Weights of a small transformer language model: vocabulary 890, learned positions.
Each number is 128 + 32 x the weight over its row's rms, rounded and kept within 0 to 255. Layers, rows and columns count from 0. Numbers have three digits each. The size before them is the row's rms in percent of the matrix's.

# down: layer 7 MLP down (transposed), 256x64, rms 0.225, rows 152-251, columns 0-63
# up: layer 7 MLP up, 256x64, rms 0.207, rows 153-252, columns 0-63
down152 104:093179121123124132127126143139074120152075111098094073124073132122087139116136119128083109127138176142207151144077107098127149084150047167104133178130154133068148143123127146092191166168108147
up153 105:148122186110124133111149104140157162136126062142160158128094175134073085100163082164140127148105084133149133115126095145067141106173115204131166135079138148103178173132108103074158082185121108
down153 098:109175162159117095117124138127132109134115106089098106171146086190147143103133099123083195098131066154094121111189156159137117139122140095101144187129154165159094138118139066053180100121162083
up154 104:123028069176086186162135110110148117147105100136138172161113148102112118162169175124180136140142108145150151118127102119110143152137030141109113109124198170134142122114149136171092125098105103
down154 096:111054123077144103149102145169097153091163089137129084115132093150154097133106110112081185123159109079113103142115109159154171164105151147137121098096148130082043101175129117126173059172124117
up155 084:124167130161128063069122082182122142143134112137135189169128122168131150151145122141130130163116166145150074123105140094079161128181131030121158099180089138099171114130110099101116072124165156
down155 090:170075139132163172145154089082077095071147066161162109117122105152127125097105186128144141126150171116093137128082139088129083099112095093163160117142144159182111115131088188142189123094098094
up156 092:182112162170098154106059180104163142102126186152125137124128136087173097153152100094123131139156096089193132173160104107178085147085171106095147124138099080169126137110140089094105152073129155
down156 100:163077152057135125090145112062188149079184124151121087182129158110189136104097147132128162178079169175114152135164122138137097121133154126177091117122113100126121137141109184098095127081096121
up157 098:114180108049146080133096190118129143122076140144105141137167135151125151114172132104083142099172111193118112095159137146062142093150163133130155060111116205127148115101131104058152129127129117
down157 090:142126118150087091108132159117139084156170075110186117176109129071152128122115065132144118079082082080152064111100080133155105105167122163148205153113129112147076130152081152118101090116123124
up158 109:175135188135095125101064100143130161118120172134113103059134114114123133094215125143171084183094049129090127178135120132124177146125145110110122128134154164137130101144137135090103151050110116
down158 094:151138155165163137139116147074152157094130101142126146072147109084108124098136155113083181135152119145167178144117184183115089027107115075121148151110098089147163171085119140150135194135123122
up159 105:125086132095085149131108123046131167112096168141164123157160108093132150178186180106114118118073193181166143101128158110120147046117177154127147107134171100149164125180111127110150108148135120
down159 106:089103083106162084114149146176163079134153124153157124091169083123116125142095112164150198163204190109129162115122167150120113153103066085110128144120075101096156142089125156130126150134099189
up160 107:113085196172111123120084115120146205098186101150162120145140136140149135140143082145197133092044151138131099137125118065085179074142119070149134141081149092146117140139127148135138121148144164
down160 106:164118123139132141094147121078151138106070130170167180074135127120068129059122115048140052103109105162137126160144153141116151153147151077109147149098123115080105195177127164151173128132118122
up161 090:114116149151114138129136150099137118158145072113222155156126120096112075092133130128059152092088203109127146149111056103118128100131181126168166139099049152152158159123138089152112095116139119
down161 098:105100183114139085112116179137118178105119152154162147156181144168127093104077148146074147150135081123156150068112055156144101111084152094098048168142129097130098104157133118172137178137140127
up162 095:137168099150145091150174114123178171101170127066104147164109108117124124160159169149153152128087185125165172107124107047170159120108153113086096117109182177108087178093160104102094111137152109
down162 101:080088120109163097115138137206126088094168119113158090136128095152076096148115094153098120118141157202099165152155159074147114135110161154161103111127098174100136116192136165066157085097099145
up163 117:147090133109154126162092089149096143086189214134134096068142197174139118129141113101113107095091102135146068111126126133123070124083147132122088160102124087153129151158086118154148091100162190
down163 117:106097131135135135100145160176177135133154102162137066139087156215109174157118147138098124104150144134087138123198140149117070111118117123127073211081122082128110132108116138105135130068160179
up164 092:132162115150146153094114168111122135070233142190140144114139158053072121081154124125079106158171112144159127182132141116136111105123134051093118153145139086099126100118120124138109182106123099
down164 103:132172139131167110132165182146105133110075159158105152110118107156217147124134094123095137101106108153172106095076088151103124182135072104155122109157186180127070133097150134096167085173116103
up165 101:106156064148102119163151170147083170118143191128076113123104142128171157106176192144151175107144152165133144175034101114163125140080132122103111167109137134176144079158148113131083126146120140
down165 099:102132136118174158115136134101157134084114111109092182102121132148126101123158161099121098064131177116101083144245136142168103116157135155107178126157126085086122154042125151153129118176134106
up166 099:135136125129081132108132103116168164151127105117174089151136139100098156107170093150090209145047092106131179166155127136114139098140151121065136166111133078114111137104171078053189121133154130
down166 094:100112218097147169126122095112158147151077161095137154114095146142049144114135118136153127122099160146109166183218075194111131177152125117100095158156162117083114138124149134108159135151118137
up167 098:071122108166148068127179159183121129088156121129090163123067132117174125093139091130097155117094126158116094163114121115169124103147115182150105127101126209118071143086142107103157123094143207
down167 088:170062161071111098133098061165122137125161148128139175103189090147129161146095192180175083120117143135119097106099138118103138157112076131138065104156130168085087141170165128149103147131105127
up168 098:113188110200110136145143088179111088110143183126154119138099161105101111131091104079116108108172111055142136141140109122149044080136190101158114151107145054139151152091116123143144111158120158
down168 095:105158118154114094082073134124133071197103117148151166098128077110170147181171116123138131115144132114100137086109140143156158177184142127117179082147079210148118102088167120149100116106080101
up169 097:171155156134104183182131062178184091107175138153127151093166077156140056089108143195130121144142077128137104127131106112133113164116177128093166113164112131122158109127087151169073110110117143
down169 095:149158168101113118123120155133129127141105107077108146127131120132092132119176114086199086066071208123153149199164117135095139090116148111084106148145126128130117097195109187088103175153168116
up170 092:165167101133137141094161133127064116085099154127102132165188127110136125133105046132151153168133148150182096140086125104126050182139148082082105162110095174147125081104162173150129125176121118
down170 089:136127141100112160160149131142146120155148174073131126132111173150189139127132164063075071102104160149144139166202099104140134117104131116090042098163133116093161159125121094098091087079083134
up171 102:118098074088154129135141157174130119102069133178130151077111142100177086133144142128167112107143118180151090100109113148119149117211122110095077125066143168133131119105093175139189117068161160
down171 110:146104149046114165093187116154200056112127139106161148147131071126115145194127096171115126157096090150102147159105130135153193124126093141129130101092126153156149163115123086138094192107105141
up172 097:136132168094155118119185096106069145147154117159115115097146185104111068160143109067133126150098149155081104152055116101107124097092165113120051133122128102142140184144141159094134169162155189
down172 099:097118170150118154101109088125153144141134172111110106110084150151080142194162106122149086106138089135090078168114180182090119119171141195132132125150150164072081074154116087140066098122106154
up173 108:133107114042152149093122176135154138097109123114111101108182079117084111157126114108153117166047175136130125101088089077080132119113189123079134195125153113167168093156117117113136123163138164
down173 107:119134103104092072153130161147108099190186189129094114056116086104105151081182183118181137128208153135166137113115097150142129101142126181096166153109116103148090114144097116122125126100164141
up174 094:124035134121109146150145126111123119134131147125119099124118111080162179112129149131178171198123141177124135057112160131133165098105139141108096214170201108109157120125077164144104145087108141
down174 081:129097136170117125163105179085121115106124158129111166157111101146085124203141113115101045139092162117111095192135143159130145220107130168101135097110133157166122173192137120095108169131099125
up175 099:070079103101141116075101085154154171069067145145113157149103134183108104114168120074145181164177115129175106098128111115127099120173119175163109099096105141083150145142103100175095154157103109
down175 104:116129155125111129116136051085134122183093131144099142092180108196139131137089108165104108139144164102122128126053103110136143080204124135103103123081174190085091133151102150177104148102164120
up176 098:123109128151127190186083178112146129166150131141082134101167137120114119109185159129104087155090153105189111093080145153086087132106136142146145177136119053139161098123095118089054158151121175
down176 103:121112127153179127139070119104130163126173077131177111113059124161096058167068115084102106121108140080120145137104118128170058085131132170152206175081140108134119113139090122153145128124118139
up177 085:126137136132159142191099175102152085096133161117115125075154105144159092124180149179166107157147098045119110068149105150101088135123138132089071135098119124123172181173194086125114116118095137
down177 092:098131155140135133128178127148109094151147075152192099161124102158108092170120135096133086133130163170072121155107099166047170090130099141152159138137177197115123084144108147150140151079081077
up178 101:101092095127176138148085145125118111118112185199111076172147108152118111184204127165158061098154100163139097115086141112116190096136167110123102076120138146141129150082167179131118115153139139
down178 111:173150155153130147121226151126081169065139127115133147062093120146183146124082155139171158101119205136116114168141114131102079141143127106121140147117134154182102166184094111135119152123150082
up179 094:215195128111103177139154177169146130154116093074136129107162141100148098110106132140140092114120095156129122075140104066138150081113107106110148082111106127222159103106099097135159155130082134
down179 094:120191186136110152056139192209107089127133147120054135152089154118146076135128139141152125138193179091146138071129130170092119142115110105102106081140127143160109101113121116135148155078144139
up180 103:086140109132156193139122097085117118066164180164130127112174155117172102154132135164091121161153114138103120112148164143181170095189103130096114145102124136107132038122144115180081194138155112
down180 101:116145059127139135085137203122157132146127125182159110126111114079103130163075121166130084071132139159148174139096090153196139130128100099127174054162122138120089073126124160117115075135126082
up181 087:112116132189132154178106073132137127157154140150130146137148152190104151102118136131195062095159068152142145066145066090121127206155087094161138183112158155089127143132145143155115109111130099
down181 090:117087136100157156102099190153121116153175101091104120181082114129115068091133154134132142066133206146085181157144142154153101087117061112138146135145099114141150151071102108109124123197157111
up182 104:097113092167024164143128115090164148150152142110154127110150125100151068171135127112096142166109118063197138104089138115123044126145107182111139093113142128158195149112112140151131120106124099
down182 096:118115132095146099129158144103107098103055062070103056156109128161143116161129120069117171116112108160109155180101164151081131148120124135148114118181132175153184111103081135076180168128106141
up183 089:131148093104082119136139117089142130146130088101077127129117163176112075187111131070185154190119139103184094134134138168099091165104142091131138177105079151139111151094116083149063132094070144
down183 102:067129099121134149143076159115122070117148102125110137147108132114086125109151100154138131066124220113101160112165113144131157115124110137105101068172119109148143128071124188209128150134053155
up184 098:120076094098148146103160136161087155098139110149124155132105142093078097101114108157136154127119104122130152117156069057072183095174165148094093134117200146101142172062137144095133155167141182
down184 100:141139131130110161127145128095182120113175144060104179133099142236143110126139107150155100108108153137099171161155104135091086191089090150103125091110208113153156112113135129122110193140131144
up185 098:098138124129106179156083166099132147148139180163100129161109110095162127097176122153163090131161138112184094143077075155134106136058173103210113114088102125092143143149142193127164133115159091
down185 107:095176082097151128110101144122142117136142140138131165110158069140202124172125117145175110136140113112173118110117165141098076152139128143123080145051147062167086183107120064153159110096111183
up186 084:173139135136143070099140107122092116115129088133131140136159147139184092136115100124163150092101119173180053094120138100157106096157118110116208164154147120207108176096109141167135059100094145
down186 085:088132135123143196109169061117133100170124146116131190131177099102102142119135138111117150178105116115097121113075135079136130090085144105220102094146124102078089110205158112151119132137142083
up187 111:096114180129129140117111093147086105108114202093074089106144113126164113113133099129200109136117107102114207123146078142068163142096182166138123100084109080145169121137159077162141168095133135
down187 100:134127117170113122161107090136131137155088150070092139085162147149160145164109113149124151116160086108123167124160129189058168179090124141155160089142097121136135092083138146143085157134218058
up188 102:173119108156139068089095126093113094205105151145111144183118092096101213091153151090161106121122102176194126157118126144085131087143133106097124152131130125069173129133144127124081113141163080
down188 102:152111128082085161123131080161092141114186062140132119117133104199110126114198144112100134122106155127100125105197157116141173158131133102101071070142139157148202109095124146128167149080086135
up189 094:071119122149161087158171148118122129138095090100096108164199168130152092147129147093132172146091056159063118146079147115141153151164091111101139154115174140120119147081138120121223134109110102
down189 091:157104139055190137101125144119123129107150157135128170109107110083103131143112103145119164106160165108121143172096223128089140087163117148165090078123078128078174081110056170134123115126150121
up190 105:185101180146091123166116102170144164084108201136119113123126147168135126130128119118118100218129090153126156115128178151158116133029122166138113142103147161130089138094187135128116119070106152
down190 101:084094155125163166146179151074112098130142093125109175128108105119138163125181143073085136120134115112156169153161128137145124163151091082075020127171109182172141100149129097143122171102132117
up191 109:128124179135167131143184146116149139142130151099170060129120126188075114142099044127131136153162144088123120099097141090130180136118125107052137202125131133129211116130099116116103137075099121
down191 102:084091086080124147075130106092153151137118057073084183118138128060160139121144150099128076116114103173142161149151056134145098181128138067185115121124143152138085111144125091124153133164139133
up192 100:108151104073127149141117140145084128134115185134147182096093109121112138104117123164086121088076158185095083088081144079176184157111149097120162100083148165169172103124105090122054146133115140
down192 103:127137190124122140136126110159167151127095148168133116130147126091115176049126201078149166163155114079096074118123105125084129184119106094162083069169164126133129124108177065171112136122123135
up193 108:098135165133173143111153033091161114186106171105156123203141146099081089133128116113194135175123103160094149159154082162090089102109157127129158125101139182106131143138128105153127104112073122
down193 113:059166109129090125121129134077171102162205129109101105163170105124138137105165114108154104161111095081129106133086103138090176148132110053082108110070138102138166077090129152133099188120145147
up194 097:190166127121136172147085182164137134104132133076131077179122104143082137092128113109157118223098110173133131145125119099122097083067083176076133136127145152099153163167116133148082139171141121
down194 088:129064156077101136104101103099152129112152126123128163083144122157092141149108179144145117083127125203125145112111103138180069138143137106107078166101157198161103142160131087149163082133065070
up195 089:135148134103133158101143091140139187061111117145047113112083086138171123159173092110106180192129142131146146116123148134106163145115220143121163132148145077080141150108085072103111159137112124
down195 085:176181170137119109158136101135087140137037116102159139146083136125081181198072166139194132149147104175125135116105118116150111108115116113149139089067141142137187159146094137160082146143151150
up196 089:142108147147149133140171106129102101149071097128140131145153141151163014176100128149186148120145089135152096133099130111150192143140115125142113147099097116126096089120164110183219161076133128
down196 090:124158071137117081152137083163133193100152045162113159144118113189132146081134097055130172122073155119143189119136144172131099078139159127142115100124143106171124141126120145111151181090133162
up197 100:130146179073118097071126120141139122138138156172147156137059168144083093131186115101105142163177099123123114143130162134108118056155207159153171143118108143101097162157132122158079096097162179
down197 097:064153118107199106129158157156137121149118144108110103110110143153104106102119137108093125083156097118128175130126040187136093120098086130104136142143219117176164140171178104065143108123124159
up198 096:065101139174114148172201143150132075090137088105105109116139184133113054129169115117104186141148116113086178142092110092120096123129158114164143164123114193129167184121151126127109107164151084
down198 104:202171148156141097125086130152140124123092157079124177117063166142153112099094147086088107105153155132171135129136177154069089116115097162157072172153157162111099099062175124145155132154135134
up199 091:140187096099086113121145178148186115162124100035143125145135163152193128156153118130177110113148092194108044128095138125120111123155142140116094176103150121100138152087073121152133094158133123
down199 094:135189089104133163148166120124067160103141093172101084099115139150098120100103114162151169149139145101192180168104113128090127115129049132150130118132071111223121131143121104143140083146082136
up200 098:168148045148152116069088099130097089162068147104119140150151123169189123109141208104124125149162123166112183115105112123123140139107139113121144112115070114105163126088124065174090121072112108
down200 099:108097137125157151146177163096160129166159140109135130119073126149086121129083096098103075119181170056111094185117145138171127080050124102183183114093111130155090149147141164145125109082137124
up201 103:089098146131167147075094114176087098145117125177129213138146196144067117066106105087144191108109095149118118135132110135120160133103148089144126130147126139190107130088133154118077176086106098
down201 102:142166131213135174124119112069147131124181155146105129121119141179162098189138104111140153078147107117168145122161098138094070099155129120154114111147119123088079046144115172137077108111080087
up202 100:131126155147143157077129164151100154094116168131100137086178137134174170151107179086145101160055149167077118140086138101141105128137137123061111145154052059132119137103130080106095126184140134
down202 093:108169082126136098149123156116103089186215095117161137146110150125169158141121161184145154171068138127047157123117125137173135132115136103111133091075142074163166141108120168082095115159140162
up203 099:106113147121110104089107126100083115154116177162124144180198154117131115113135173103168093120106129175116083097149085058161109170091133134078128083104098136162160113091105139160131166222131122
down203 103:135147139152135124120166153134090160048133081150090028132145093143099119131153124113120107116114162142111119149088183158102139180135149158165196139158138172136101140119137066067077140130128169
up204 101:115108113089180175110119142178145138099142120130099094123102154131099169109095082110157098112024153134115079164124137121077130132197132059079105125067101136140165093097147102121152129116164144
down204 121:162203115125090054140149124192097140117094123171101161138175159125151097163112094156113149130101126035078131127193091114151102142090107124084116098165088116091112125156145121103163140140143126
up205 092:095161106068106136155128140166131143155063136155099132157142105141207185129128075092126129125123093105090114184148128114137148158105162114110183162088118115183196091163103128081165127142100175
down205 096:167104113166109134158164147123111135096183163121120156099103086127131171217101140220132145057123117155096180111145097155131096144107121141104139090128142158078130100132098137191164143084102142
up206 108:098162138140176108123150078173138114093075085195126126114107120141097119076111151125133177120099155140125140140145172063109137113154133123047143163130124137111102081112148097179051146120156194
down206 112:113138155126090149122111188157140089148179114115191135101098134128133132158115092141095176133092160052101133107113175201134164127172113168103119157145124111083082135100066124138168195103124095
up207 105:156147141166111121145131111133113104188154080104123183148171152117118104107137151101158196106111128176081101105106139153136087130093120118106050198141176205163146156149105094161141099165117097
down207 096:182103103086115092150136137140143089175126107121121125075134154112137138116125097111119139138113173105188150086172107125156158137167144155089198061082088067167150128115150205080147110098146101
up208 099:107129100155115142196041173136157150124209171117139095133102154131119118052121176130135128159101151074088182159105114126126139103084112087107151171161148106143125137122167108096100093142150089
down208 101:145112104093146144138145118107097116150109117138168071115157145117036120197127102123155071109111163157144131125147107163123123188137100155208112027142119167101155102097118129105140108115095099
up209 086:096120111138107168143124081152164142148122162074177103137130177085158118079122130105107092177170177117142146120102203128123131109083134139118125116147240155125154141193097099143117104086112121
down209 076:158152154113130096146155132131135146114103119167081180142130144095133164168141151084143096086091162151120122165139133124090126179228131084114129163159123102162070126069097141159144174094097198
up210 106:079149123084228114120142134071127129086101137132126117182123159139129100084153092144184173163153147157084145078083102178097158168097107104096099153112152155135094162166122111131074125148114136
down210 112:179200140128117119157141138095075203128118123173075085078155131142123155115143161084164149085121135086146126085140138124084127117147187076100117104107127114177181184147168152139120148093113162
up211 097:140144150133136094189089133170125103114146128110104153200216127146150070131113137111178111123157099153146131137167139171164082146052147095121145151114113148104115159133172116070162108081146074
down211 088:132050149150119159148123117083114106103133128123130153118069121140097144146107138127125071100061168069108146179125098176092122144140077123152126075135090185079144069105142115188122159176116115
up212 105:133183137111102130159124171144087123139146171187166110146089092140102167145199145072103161071134147082138076110143161159088168135071103065113097139089153161129121101116140111151154112095156169
down212 114:169107136102134108213123074128127133132105076096123122156139135102155143118066152173118146123185131201139089142099153128139150092120206122148144162087159099125144134123157171108126131088062071
up213 101:112048078133132166134129118167156141142113086177178206117096136112112104144126145106086135153072178105134134128155138191125137111155168155163127120105102145153178169134080085104080113077102149
down213 099:099173192083140143108054085165106129085098152096197128146123164127131170082146159169137107126102148195137126081158168137058125071131121129114153140116154120125159061128142147132167139125145126
up214 101:175105127177185122106194100124189107142120180071084169146117069165100154131205155158140137141153081113131131104121132145148163108120113116094142110051099144130179105130103116128160120075132127
down214 105:101122059113098091075147150178124147143133073119132067104148117104151105101104135134180119117126205117110184080188103117137099103100129147120131169161154096151158214093133162132111122141112166
up215 087:149180108109183122131088171106104145154128142131179206126108134109166143077098102103097135140109109090095171115150101031111133089124107131058142144134181111157141182108118105165156141131154160
down215 094:139164105113189152087130078177158152152126059132163102124157175082078098120124121135106066077152164115096130112189110123152118087117132147105183185153148141146132178120118157104098134099185111
up216 107:145083115050113120101108136089115155101127154184173173155136156168124131148152051114137187112141090152140096119141125077150119176098154087159126126144083185163096126165157091162071151144149114
down216 099:079058152083127080152125122165176162160085138125129170095123149081113105139119134139127121174126131067150103135137137122177107107105140088146191127158148069095133069190110153163100065131143157
up217 099:145081149136213136175092077129132145113157140161169084166078195139091087133153104131138134107089082115131088169150113115088119073168159136110140153110114156164120122150186137155117095119188095
down217 117:118180097148130155154154091157119136126136077112150068120139131156106089127205149147129099057075119167134118155117123121160144146138108223208145145126135094156095130120120142068082118141128162
up218 091:130092139123120159164177065163156129079152107107125135130142155110112153133132164132143092171091141095090160171116164161077164127132130106151143133168128093037118150079110099126110023132096149
down218 091:118145122155117080167098178135126079164086110124128142138154095194135170122090088157121152154208131156187124097106118087128173099125138132150141083063124109160116129149114208103105186107135107
up219 101:140177161118154095163150138184119167109133166157163124107129114129083077155182164162144117068082070151137156077155133141141149110066136151075137128119121093103065183122093076095145134122145155
down219 104:167156127142106158118133110132093099179176122064050115100112103197137134104080157114116157158159164116077127161076123132097147168121135155137131115148109183178155124125138229136126106111107131
up220 100:103147114172197110107129098129157161140111131146152075165112099113191128067150129129155134103058149149140122167187096097077098141188171150132190114129126102119209105132134094120130143127092150
down220 103:095135122116113120132049161151114124114104131089139171069102127135139213109075149125181134138180206109134125084084107142125114100168163181089087132156129109135115051137123136153162132143124111
up221 098:132140126075097186095134156176123174166114142113085119126111147131151107114094140088106054104120123160145145121141161157058090093164135179107100119081103174128187194172121076143120129151169131
down221 089:161126089180158185082090162138118087133128100108146113056105098127130137155078106103117163130119110100103153076101146118107101079160172126163161080124066093133129125075089211099142144125130132
up222 105:097150178148140106094169080107117111073140109091123187125144167122185131108126134085163139101154124171090145027079148105109130160076167116188105141118147180113092128117157094102152148110131139
down222 101:114143093169130169105154103119129116109097161139162142100138139105135127114143103088111167115154025099105090105083154160135136116128072109119118167096113122064178111238133111120152114114144178
up223 092:151141142143159125078126137153194183089168160137169097119106170100096114127076184159127104129162143072146173165153086115135171141075100079075109120114098150076185165113128122151094123111108148
down223 103:137157157067124106090108126121168117120138061112168141167159138150078179132156120114148183121075133142176150058104123174137184143118078082129091105114097129126219128154101151129119135152098111
up224 087:082186138147079130102137119127132100148190164132134106190145122097163176100110144052109137145148152198098109099083084100167119164085159125146158108138081162185117110165120120093103107164114109
down224 092:139144152140115152147103184181078171131115113012109093169129078148102163154098155130056138097124132103131100113162113121081129087104121149093120140174135135138155069138118115185139119170140113
up225 099:067061106151123131110116106131145184116161141167164112137055130140087085113134168093162187142156127121104088111140062093154112129093124144110114144104154160064133187115176146132094105149143073
down225 110:120161117118116108186174119088102072135136152091127063135096113089136144144129169166138193112158071170076119129083098164156062123149135139127154102147174161116131159185072142165098120113156105
up226 098:103098105102142143151209129116098118078127154156139128113097198176061146136152116112171177170116112106161063132131076132098111119183130129105125118078148105118128056140172103114076134145105155
down226 107:124095170107162176105088148138031152109087146130192146114097153148142121151184172146151099132170102099139090102093128116139119133157082137103119101143185087101166143122187147161115096183158149
up227 099:134064203122079149147121082074190142095127108151138088146171168069155067138096088102142149152132092137091164128117097130138120129133144154113165136141056139114115152177063146138131129125124084
down227 101:115189128122078119167133110183148136147134137098141084117116146204149150121105107148106169139125183160082082110144140153174166121122139161106111070125154075132165128057185177089146102084106118
up228 090:104116170071200097118136102157146153151155091106124097125131160111123044097146163129098135165095102080091134078134154139109133199169157118097120089128083097148145126128123063153139151192159129
down228 086:167173164194113157141146142102141128113172170130125147124138106098128094165094091178093094149172143047158118174095095097162113118084086145115177100035117137121124154110163112139103129089138141
up229 100:042151153082155109126188178102113094171111173151083127189140176118112121133121081111127122163155135174156107139094150137092191097124133120137148115121081195180109141169126105095101158115142143
down229 097:093125136130152065159212156113089086089136116076191164114151120141080147151152155151213135120119119105119129135146093141144127164135122140093154062110121152167111174105150120070171163098141123
up230 103:124185111120143160134088127220195143105170178158121080146104166113162152121119146101139058086163107134183126131197124133092139121155091129133110102115135164104128087074123134071135132107133097
down230 094:171060102163135113148086061133112156091137132164107131100108102059121127106117108115138124153117113090154163124125162115099113182128168010146157136188147120129086117152148125099077114132102141
up231 094:111145171134177113140162142066141110198168143128173110135156096076171179110176118094109146166167149106150176159119089117134142085063126104078091116188100120154157104106157154142122175123124107
down231 087:134133118137112070128129107178177107107102118100122118067105117149164154115101136114214163179142058119109116106080129059126127137178156162153164093125144153129105136183129116062111095103083154
up232 093:136180091107119122140172127133088161128158112125152175145136128114176104139097070123077151068159019137113155128132085108137127054170187170106129125125095150142139133096158116128162132129174096
down232 092:115045162125131142140131073076133118117185090163112144149113100200170151143156138087102174119116125091157163114148133101151134146080173121132143139075146144131138145199129125150132035127094112
up233 097:115101155089168138162135130145184118144119111150123202154093143091109146124134147115097123143152159120180124077107086129149139121100062208108126133119154230095128203147119119134089127150124096
down233 083:122155100181103101120163169141119162075125150202125127096098109112177148164149108111148225172099149161135147104159132139113125168107127068102089148104087110076077120086079147117125109128100104
up234 102:076122139100160110119166119105161148102072166146244132122056146125176138119128114128126144160089166073092097175133140119106104095095130147127058119115090169115142144165165123133150135152160135
down234 111:200144095230106091124109150163102096175089134163079091104147148087098151137109051196168152159126149109123170146111153137166067115096127143140105106100119127118130132130117099139100123160116139
up235 098:152119131088143119147132098175104158102138224155056137129132078131164121113106117107130125133106197122193104162128121165108175129138125135037110164111123176136081117111179138108112092105119158
down235 101:163062097147188100141154125152128088164162099164133067125125163061119134119155118084125099088119153178127176097144086182161109158074128129156143106073110105114150145130132049129132090121156142
up236 098:121137115151100155101104086167124180156113136086061123097114099113174175120142126187166174126084097144154142144143126100122173172111135116104093087103125137132180146134179139182150192135153047
down236 092:110130195100155054110121124112177117128138145116161102175135152141115072141168099075133101122137121104176103178179155076133133113120040125138101086134117094115154129089102080178092140153126165
up237 118:076133112157077168122153068142112134158129140121172093120144107148145149166175142080114133141108134163253085124133142165117105103156142131142112117078145115143191118092061109138156112122082123
down237 121:079119121071129090093147117151147142156127108099170081109172099158103131158104188099186078150131202114160157099042105156161139111123105128132113145132158178145139105104064135145084101145109141
up238 112:138086093173119136140118122105125149121112193137140118163191097150161086117074160126143160141074113135070122151109137189199159134170115118086136127103055186145167059128136103132151142128128103
down238 129:167114149107179128099138135063115067156144150136111044156183141148148135073145132092195147111105036138116153084127119150108118126140142101138139173105120094155104146135132121114086128074128184
up239 096:049086125121100130097130145125116037138114118186148112098153132130105122134137140099048110141160113154149073076118083166130160073103154152146160125104109214100132133153120120117143129158119080
down239 091:122061142143147154163120121136151148099150096119160186092142093163140094140065088149122053095134115110111145119102199169119120175127108129080065098086171129111101117065125095100137131122078149
up240 095:088117167119123123186121163151166085071134154105105155102165163075079117136132136106132142107116104134162137182126130118127072125083114182139174139158084098031153120149108079138158111127157187
down240 095:137208114180108175092130100127106184122096078196134107171165152208122137121146137084140101162144165132096127109105145133115128187100112096114105136133122142212082158132130155135108167113104142
up241 099:135163100137025164164104132140164140118124095140131141102152126153103118180161116176125137168038111131114180092080130093157183111115084099115137082117142190139157117101087121146101150112155144
down241 100:167107141124130143110161109036134106100130178150139062112102183134130143159101153162117145113164126139103181162135117096157058071156125125147173138107085156135158089132104129159123095155069064
up242 107:153146131078187133143149189170178149114138106133140160066104065154137138101125185147179150156080077154126107130158081116134133090107156108131164097122103125143152121171078163139086100141085186
down242 083:124146192165111126127136115111214165174112126146123139120151074164137087132176103088099094132145114091126103119196153144153158117037139151082094143125097114107146121115147076111157161095131187
up243 098:133074205173102137096143081146145109152127100062139165137098095077110144135155109140137096153114141165127114136128129088130170161106136098086067106148140110193172087094162170119069141079097140
down243 092:167134109184157135151152106106059137055161140144171069113101065110135121123090050149139172166071091125144121101089120152089101164151149074161124126104125124104104095113084103100128118124112104
up244 091:151108176142145105140152116132067084134118179110113137120170185105157133167163123140145109185117085143152144126081127141158151145075090073126071091125103037140057151121166125156127122084124147
down244 088:091169103142155116124131125133161136148128119155152052125077167199122096110146095107156156138159189160124139159043107112112078096103135143133167120113113151132091098142044166121106135180146088
up245 111:111117141142130084145168154158159154122129139149089155145129191116172178125147151159133124140065111087184151174113154136141140135103077094108131100090045088087152155158112147080213119110156122
down245 106:079175120118151182149099162086137126125102114107093145098126134176115155110091137100049127084148163161094131141108101141103148102148152135162120166131171178141092109161151075044186079128155111
up246 112:096090134132109137095162139123166146080163173135159140113112179114124157135077127120158106179122144170079058158165128067162140170143152064079090144120132174192154139115064130127135146137106165
down246 097:186075138152132194134161135107155127114115110188155046115116125139149173131139091123149155100111115116159087124123098155093115153115114082121135098184131112118176188171092205109110167120075133
up247 124:148079126163164099171164108148184126138120115106088135159156198172083102077121112145118116124120112096139092142065195120129146182157109130112152162153164071133150170132100140159156092071174146
down247 122:113038135122192126178110173126090133184132132116131092131118140159134149119139188136142156129183110193097121133126157130102054141086106127108134084160161124157172136108138154145169133053159109
up248 107:130100118102126125150083097182143098158126120141179137174113144174095130117148127113192105178125115194155066108112088197145170143135133075151131167165126088108134177177055156145146135135127103
down248 100:133095152188101098151091108095098067110139178086054116172119103093144128127099086165113109116107169087084146187115122121072126066113122148142169091159163130136138126153140119077065123113112152
up249 098:145120133116137140130074119086100156111119134109137118131104111122133126025168104165161185153080116122090113139143108141143190136115160146141076092083125128176087104098140128187187123148193187
down249 104:115149109173120077116183030108116095122137096122059158132071149106110126156174164088173128108116140124121180125087140195142151135108112136116138112132112199178089138163103130085154103114133128
up250 093:132157149170074104142109138129072162117175101128155158156106120124129112128181129073169161142174100132200084121094095118104146193134123111083173145131164080160100094150158082102142084121086083
down250 088:169071169074100104108167112135171147139172130142164122123108197158154096179079118142171109106099173159058095117189118140105097123103159140129143100147140174069109131080127187122132119137139147
up251 105:094127125094170137176104139096117135173131083143108140179147119102102124048131137113154169110098064129145129134124179106100158152132089175177162121182150168153128134104155161194111078076164089
down251 095:106138107156107103090126124156192135134134159173156147104077160187127138181090082167155145158136187155099143110110149130171101163114138144133096108096174117043085120090069172101110160123102145
up252 106:086164121136131132105168149149147172175059111131122097095131133105154072167162082152116145231133119132120152153067131119121111136064120144097128091163095177135131178100106102141155151092081111